Weights of a small transformer language model.
Size: 3 heads of 32, MLP 192 SwiGLU, vocabulary 8192, 2.87M parameters.
Training: a variant of Adam for these matrices, 10111 steps.
Each number is 500 + 25 x the weight over its row's rms, rounded and kept within 0 to 999. Layers, rows and columns count from 0. Numbers have three digits each. The size before them is the row's rms in percent of the matrix's.

# down: layer 7 MLP down (transposed), 192x96, rms 0.0975, rows 69-90, columns 0-95
# gate: layer 7 MLP gate, 192x96, rms 0.103, rows 70-90, columns 0-95
# up: layer 7 MLP up, 192x96, rms 0.0996, rows 70-90, columns 0-95
down69 093:518489502497515486501434483513526436486502477517516562470541483456468524514548551462503473477534526497512517526491489494527516526504506510497495504524487497554484488513505505555508502515515520523507490464513492482475491461510539488463450490475509522519527518479474500509479503512455494504
gate70 075:542495512506513484505493482494522522515501589463492527533502493486495501455501568554466535528511522503499465508534493530480507506507484571474506531484487472496496537489466482497502486482511513505493510454484524460485541506512513497521481474503506524498541480506537518503530529519505490488
up70 083:494489527557490496455564534460478449503462488515511521453477511531530507524498462482509494516486472507508519505479534484542498460500539467507480485500529524513509443492555482504514479511502490491488492465498470544526459484508487492485497526489522502494476495484483485500514446477521482502
down70 081:478497452458470516537456484551513518460528478500493479558490480514459506490489525506512508520516528462490481497489466515473480524527473484498525473505480449467467523501478543467492548523511483503500509558530505479512501518494488499472516526511462511487523512517501507518464539499454506491
gate71 101:464497472506516463540496494483494493499478483538528527495559479518458508520488494515496555477533514502500532502510534443508560476499508526462541526523512454527502527524535545524535510496537477512469461495484484512483492486502498517503454508459480480489517513504509513539490503510530487489
up71 090:505491473510488512542477488480473507528470470494535516475532473506478508448494533545491530512545510523494516505525490465551508504510488527453544495519519446493473487517511569500513497475518491540482490511508461466497480498527487491529455502470484488497494538508509508550533517524516478500
down71 096:507483505512495511516510506524452518484512517426506512490503515477539522492483531491460477538499493501501455525507455514547490498466515471504512465464509500486482434500526482486465480477483496467524546505561492505533497502508469490471509486490551515524490488510497491498555514525459509503
gate72 093:541475472474510450499525512488499516501478531459516482480508554487466535488515474458485455493502536495485488535531481495490504494495517515467522529558462486540543472521538531545484491520514502475462482491494492509469494500503523510492539532517507505464519487521519498506496541532500545481
up72 102:547488534528492521472533490477482518552518508477498487504465535490533536485535485501475488506481528479514503521475498491520476526531518490494498530534487486510540520483517474502498484465521548508474524507499495516517564477521502477527484459517532569504466469460486543499533508468495477507
down72 103:458513500538508534474491485500491486483511473549467517524489462493541462521472533509508538514490499512507514504462510511502484496504501494506497458443531514466451542464469471445511504504475519530528510506490504487521508487498475477512439455481525499515515484500505509527490456466498445495
gate73 097:488506440490493496525495502496479520491467500475546529482457472526465504462546502502474474515535473514475506472500518496514472508492475498554509460522514512510503477456510531479512487524448464557545525532521522501488495497496462506490514542518482454501485502519478534488525511515541514492
up73 108:529498510466492511524491499460497487525534489515485539505476554469500503489510504527512529507507491528548473504491515501486460518517503472502477528438490471507475481525499444503494478490525494500516468427513493490540462539523508473484466495471488527494505512505474552513509558473516481519
down73 105:483510549522537514490493474513543474488499465510446477471480501436518495504472493475551496476464512463530489516481467500520567476506514513467495519532479513518497527500504495519513499447494486475531543525478490503479525490488525479503483498480499490519521514480478480539507492534451540489
gate74 093:480515460502472498485524505529532553484528491516533467466484479507492499482481458470487523460530448533468528483505488467487481467495522520456490500535452525501497481467543522460533508489473494506535473498498505446516517517490481498514519518522481489498487466528496497448521483479473472477
up74 091:515537462479500460452480481467498496488453485477495516483517515549488482494470500502499515478468461506485534527506554455497495517512482520497518494509501486472516497486518496501532509494513487519479492537456492546510531490466500571485554481489461491513500484471520481483498454538485523458
down74 089:476494499474501491524486505522511473473515525541527503513483504489473547494522505478475494509516485497515507514476512453522480434496525525501500499508481509538472495471476542540533475552499522492470477556500505495508493501545512527488470527476470447520489489509456505476523456451452490502
gate75 127:498518523486506499498497512518530545431526497516454469501499535507447494489512478476494510470459490497485582529502519491495533501550496470509450501514515509508487518504446557498497476500538516469510473480514518511518519525492511481519536510505463468492512520532463482515490525506483489506
up75 135:523504483512502474500516497479472506523512527469558502500501572537484532506543501487501460514523484530542449503532498503488485514479516450486528520502466451528531453530479455536516501466496498478490516490466489516479523498505496499453504522488542505495525488520516528473483477501512495459
down75 124:496476486531490460523487510518486500487493509451501492450480536499465484500504460481502444494557509533552474535515513518486472494475509448485516506471474495519512485551463469547502521509525485497515485494498481489473472515511512517502494497474533483525510510499546539481444478516528537496
gate76 095:519473501499543448547524466488477482510492486514533518476482488502494534504542500445467467486522521481506480510490474488478489485517515487488513527458507482497525483501505459487491492535472505485494480476519514496509511491533487471469495486495545520500526448513487509437471492542573505455
up76 092:512488483523532544525541506497452487560525489511503487465455509468525511476568518517452496504512516485467492488531463509533493506535497522492474484490478514492520468503534483512459496486480548485455492480468494456465484484526487483519480478480505511512487485483511494468545533487491477478
down76 102:487490500505503535471500543524523495479494509496423462516551505498484490494457522551525533508468489512506519487537526516542498495501499539509489471525486522502496490511522549516519487472545467466507509532477487537482498511493503524520489500486469464496486526511524477529511506471436463537
gate77 090:513511522528511504509515520533568533500495511479505467523533493462490529503467424528482546502480498489486474532504481529471484516497523503539515508499467539538539512508480468509495548486512484514495488504545484512516534501515500479514461537543505459497477501484504532497475527470531510525
up77 093:440488511504473492506466498480497462452520497565492515475492486535492492506542534494560464507513499480517506478485487508495539454514508496475527503462471484453468501465506493472527470539509499498526493500459500485498494499496495491487500506501516552499530540511518471492489463536486512439
down77 089:497510495508526524471522490524577524480490504472502468518492483496502549507461421528493503533493492497487469531503492498466508510494495526530524490477489524536520503539459508539470521485471493475496531530506469498540534508499513497497503524523480461516477536472522520519456514448514503517
gate78 092:482501534492529559503475463488485515489492489469491510495517506501527483548473511498521481497482487485495496487478476456505525501514471472508540485454489505475460480538514481467485527516493497487501473471539463504490492514539469502466476484537525549564501486502470517487509547502543441512
up78 091:494478502469503505480468511505517518470463479481488536506468534539460505488463502488534462483533495493530522482490550510481518503540505481484528476508498470515479539516557484509530497534496527489464490506476461474508461530485454509490513496474453470470513522515512469497473493508454449484
down78 095:463489524529533558489471478483468524482484480487496504497495506455537512547489520469524492492493469489482514478510493458490530491515497513527537502457480517474486488544484477454450521507501497524527507476515499502489510525509494528487472501544501544541498478466480530515527505495569455507
gate79 114:503491534506513468499494548529532500443457507554539486537521511491483448469479516488471537499512504509489533514470486503454522512523503514525459483526496503534532513466490475482542504525530506496482476507515517471487512452499531489496485474525487536534517514505466486474467517472508473461
up79 122:511467515523509513523548494435462497505508490496535490468491477550523539479545477533511508476442486532523488488512479499483474510465483463507506517475515502471479495539517528517489499482482473491465517506449482548553526524514493548524506491496514500490508460499498476506509506547478490508
down79 125:490499482532453509500527491475462532533486532523525452476485508535524490511524482484530474468472510476503484488476500517502467491483516501488522544488482489490521478578483521488480498460449513521516486484506494484534519500448522557523524509475504468485491471511505491489517471561497527513
gate80 094:506441528527523481502491517491512541491457503500572456500513510521477458521524483472499505500515462485519529452474504533490461494524463496526508460525495538522490523491454543463521514482490551479504507525491497494508504493490505526519485509483515471494528474529506492497526492518523563490
up80 089:522462477523480562508498525454491557490531462479546473465499478489497480519534526533493495498508514495467547487469481481509492512492491493492498508566512554489503496465463467488489485507542520519530497527490503513462489484463516545462480509473508505503515468516501494478513502546498524498
down80 093:488513511442538477527524502490526491535480511483481510525471490514531536471485516515505528506505500542482459475540515487496511507502488541482517501465540504525499492494496500493486518544488458500545479456531510534508526513555477427519538502528493505472475506514491458469494522492474478531
gate81 091:475522450504559491470532513551529510492502503493477456493503524497461484556520550531526478500494502534500512545527480483501496462508506454476500490502489556475497464533501535508488490489500481525466505498511486509428525508520476491491488510501528458502538504511485477518502473480492523483
up81 089:508494528493438513511473505461471511484508497544527515514490500568500494467485465463497480475487516490499482510519526543476530538480500541493486462450496457496483503485511460504488506540532488532497494533526538500523523487506507499498531514468499498480484539497509471500446491555491510462
down81 094:486487438498522491463508498519501551487505474499485444490490527513483467529501527558538498484500507522473530547508503508504528444500511487495459492534505537481483495539498533498476513490474473539512537504516489486459517488523490461517481494528517457461524495505515476467532503493505538471
gate82 107:458450515512508520460482477518500548422531503515470485528509547511476538508491470543510491511480514510447494512465481484480571476510494503513523489486484527539536506472517524511512506502531493480477496534475524498496455515472477529504487483485478511495530512490487513516459499499469502503
up82 112:473497501495475561470454484492480554475531514476491474501517532526468536505492538534539455495479514499489498485495495483517509478501480515520506495525455524534522488511498473553481485491552509468487490494463539507521463515495495517480521503459474502511523512503512508487501491490425470537
down82 117:490497518500494531465483523478441515527514516493527495488503524536476492500528558480513467475484522485468545501527504533514487514528460508531460504530447546524491490504483476535480484520527539494459487481512521497505459498519502518470512534455524468518489511501497525463534521493481476542
gate83 079:505544471487488527492459531520483527500528546486503467470507543499507496515443500516507496501466467511505508547502499483484505457445508482467480482524528484468504493508533468517471515497484474501469496462534514558463458508509478512495523538516481536481471479532529469509487497494504470534
up83 082:498527521516490523512493491492497497497516495490543478473500516571489559496507501497504470530416481507524484492530496514493458501487528490492489494493515460497509489524533536511513488548520515517471481498497504517529515497487498519421487476465485543521547503507468465513508523494449510495
down83 084:487471481512534521453546470536543518533509488493480465503510506507469497512505488481500481541496466523504546483515476477478508485463546529474495456547508538514549490513513522524491461542472523513465495485535481515502510519491537509463488465492516524454519458506501528501515518517490480482
gate84 101:479469532494509438482522540543485464482471504511527530485494500493495504533521497477550547451505486509486535482469454510484504475498503485466493520496537464484502496477467508491489473506499483478553454475516458508495503478494448496497464512462467531524492485492474496513476524464514469504
up84 100:466528526469473504518489503498468491498511507478507529495485540511499540484509531521509492502485497475506492504549538502498480512527502479508496491511424476452489537486531507495477518511564525479521470507499519527509490489489457515466452511474466538536496492498463458499515434494471475511
down84 100:534491474503496520485465491506508488511540519452496454486490496504498493494539464528498479507493531513509505511498504501503490512485445523492540510479466487459505498529503524468456527496525544542465492521503520517510522513489489522450484506558494487533464482507479424493503450489511474543
gate85 101:475510455509479509489428488441488503493477471490515532484503453492497498483500475490503490462529504501446549521458482536494476477531497517479468510482494460519470475521508482502460499521414522504499531473499521493480485495459477504512485503499478497495502501473459506483486514457491514497
up85 100:505496540523520512480518501551542474502518575535502475522502533479507477527492449495498523511468494497508455527488452492513503511451471478510496500472526526472523498502499521498506515505483514481461502536497459471496542492532499508512496480514539527472498477519499489501498541495424532501
down85 097:529479492455550514497491511464527473463448469543536506514520488517505511498536522476499501516476472493458485508497482470520497519485474471518480444477496458502497519497496513501514500526508498501503506505503480504538501516551447487478479532459533493495547482498523477566456473491529496495
gate86 090:487511522490511506502481528506501497497445538494511541478491543505473489532510510509520502483523554486518493548484498528483513489519485462494509477477523512514493470580499508510437494535515529471528510529481489536455481459530543476518514492551506510468519493489511503511475499542534499500
up86 106:504533500500519528482516504471502480494482498434545519512481542450522507506523518492500520537511559504468468465476497492520497497525490463479512540482519494509459483511476495528490505495454556488512510474500487500506498477507506473556520451509501492509470508486524528494493484468514473573
down86 109:494537510538546504494501488469498473485549478449494476516499510447546486495484516476483513547475500519464523478514504439488482477511459480507507539512475455490486507449485485534541504496450510523501505493522513460506518508480508493497500489482483475541455492510496502511490485450469499529
gate87 094:531509516492510503511502520501524462487479471537547499489490519489497461480497490470511528447445533516502508545503438530472486482509522499488487490525532534477518495492456493488494535501526526453505508477487492456524506465497508483493531534525472497499462519511430507519483467476516528526
up87 104:497496549491504498530505456506494526486475515492509510446505537491503562472450498486475478530484446504490495515506512509478492538464491478520503477494488543490482481488507535473468492538481503534523499481547496531527487524482490464460485495531523482569496521485519517463507502539500483470
down87 099:515514524515512487522511492500464538473470527491523513471496517490475528464485515478532537540495513484492512508483457523487439477470479493496493504493496535498551510499478537435444501469450513491492501477503525518491487543504563466462488479475470507508496527495531508533486488520516497474
gate88 109:494480497541509458525510536532557498475495444476495464540523474471501487539521457533530527453491473507474493499496464500458532472538523477529483465507501503500529463474500482459505518505495478515485495525528452491488503483508503523547467470515511465519493482528484497490497487513528507490
up88 109:502506483514530500534428529503492541522515445507485497529487467439464476496511458511501496488498483548522455501484442491492512492513531457506514492507540506457500490466509475479526518482477466512500518496496447492493514515509469487450479483504529497504525499533480520511520534517512483518
down88 105:469553490494493519481470516453493552540536523482493493464503511526500503469491450486432494549505526505503466477511503505495481511496487508464522526499526509429506491494478529530498476490530502489493503517462530502504496474527522469470495529453546498512510510485537509495523519530505520529
gate89 084:505522487485519498503480511512487512466519498464507518536461480497476504506528509511503454492495546540490455483457523505480488493496454493511471526479509472468540548500508464494480512513492497490486527522539532502490540488503520480482513501477459505515557495518514457541496500435435480514
up89 090:542493510436495547552447454502509473487452540513490527518503505492555476462501492525496493496503482481501511492459509510493525481535508501509476496461483484488493474500461503516490452505533479552485482487505528442492468522476484462496478483527482507477498513477495539481487499519502522484
down89 090:481492529454510504509454499533535506402491499467539542513508494486530451489512546519508513455492490524517519501457496474498510505491522498529456487473494497485476514497498505492537516527536458508501498511503524475476547488485543465507472470530479516511509508520484527490497536489501510496
gate90 116:493449440488520461441509509481509503474507450497492504483486527523465523506495466487545527505504482487511493505494511483493499484484504493499482543537457524576489486514492490556526495519507522508517508537488497506516490520497485487479508543533528515531541553513483497508493501526544463513
up90 111:485501482500563494485469456503469497487456508468512504427496489473520507501511468524491517507489469548447492500468480522540514478519515486514502544473516524513484477527543474461487512506444496510545512498506473493481492538520554512500476509517520477486482501492488507507527486458510526479
down90 112:528502502514504475507496470479477526490490530442525532441536461496494469515476515530490536491508505499506488497514497495487535489467504531525502478491486517504511529531537510525494477491485475444513569490513510493490452507497525545475484465499470514527459501531466472458530502476491490455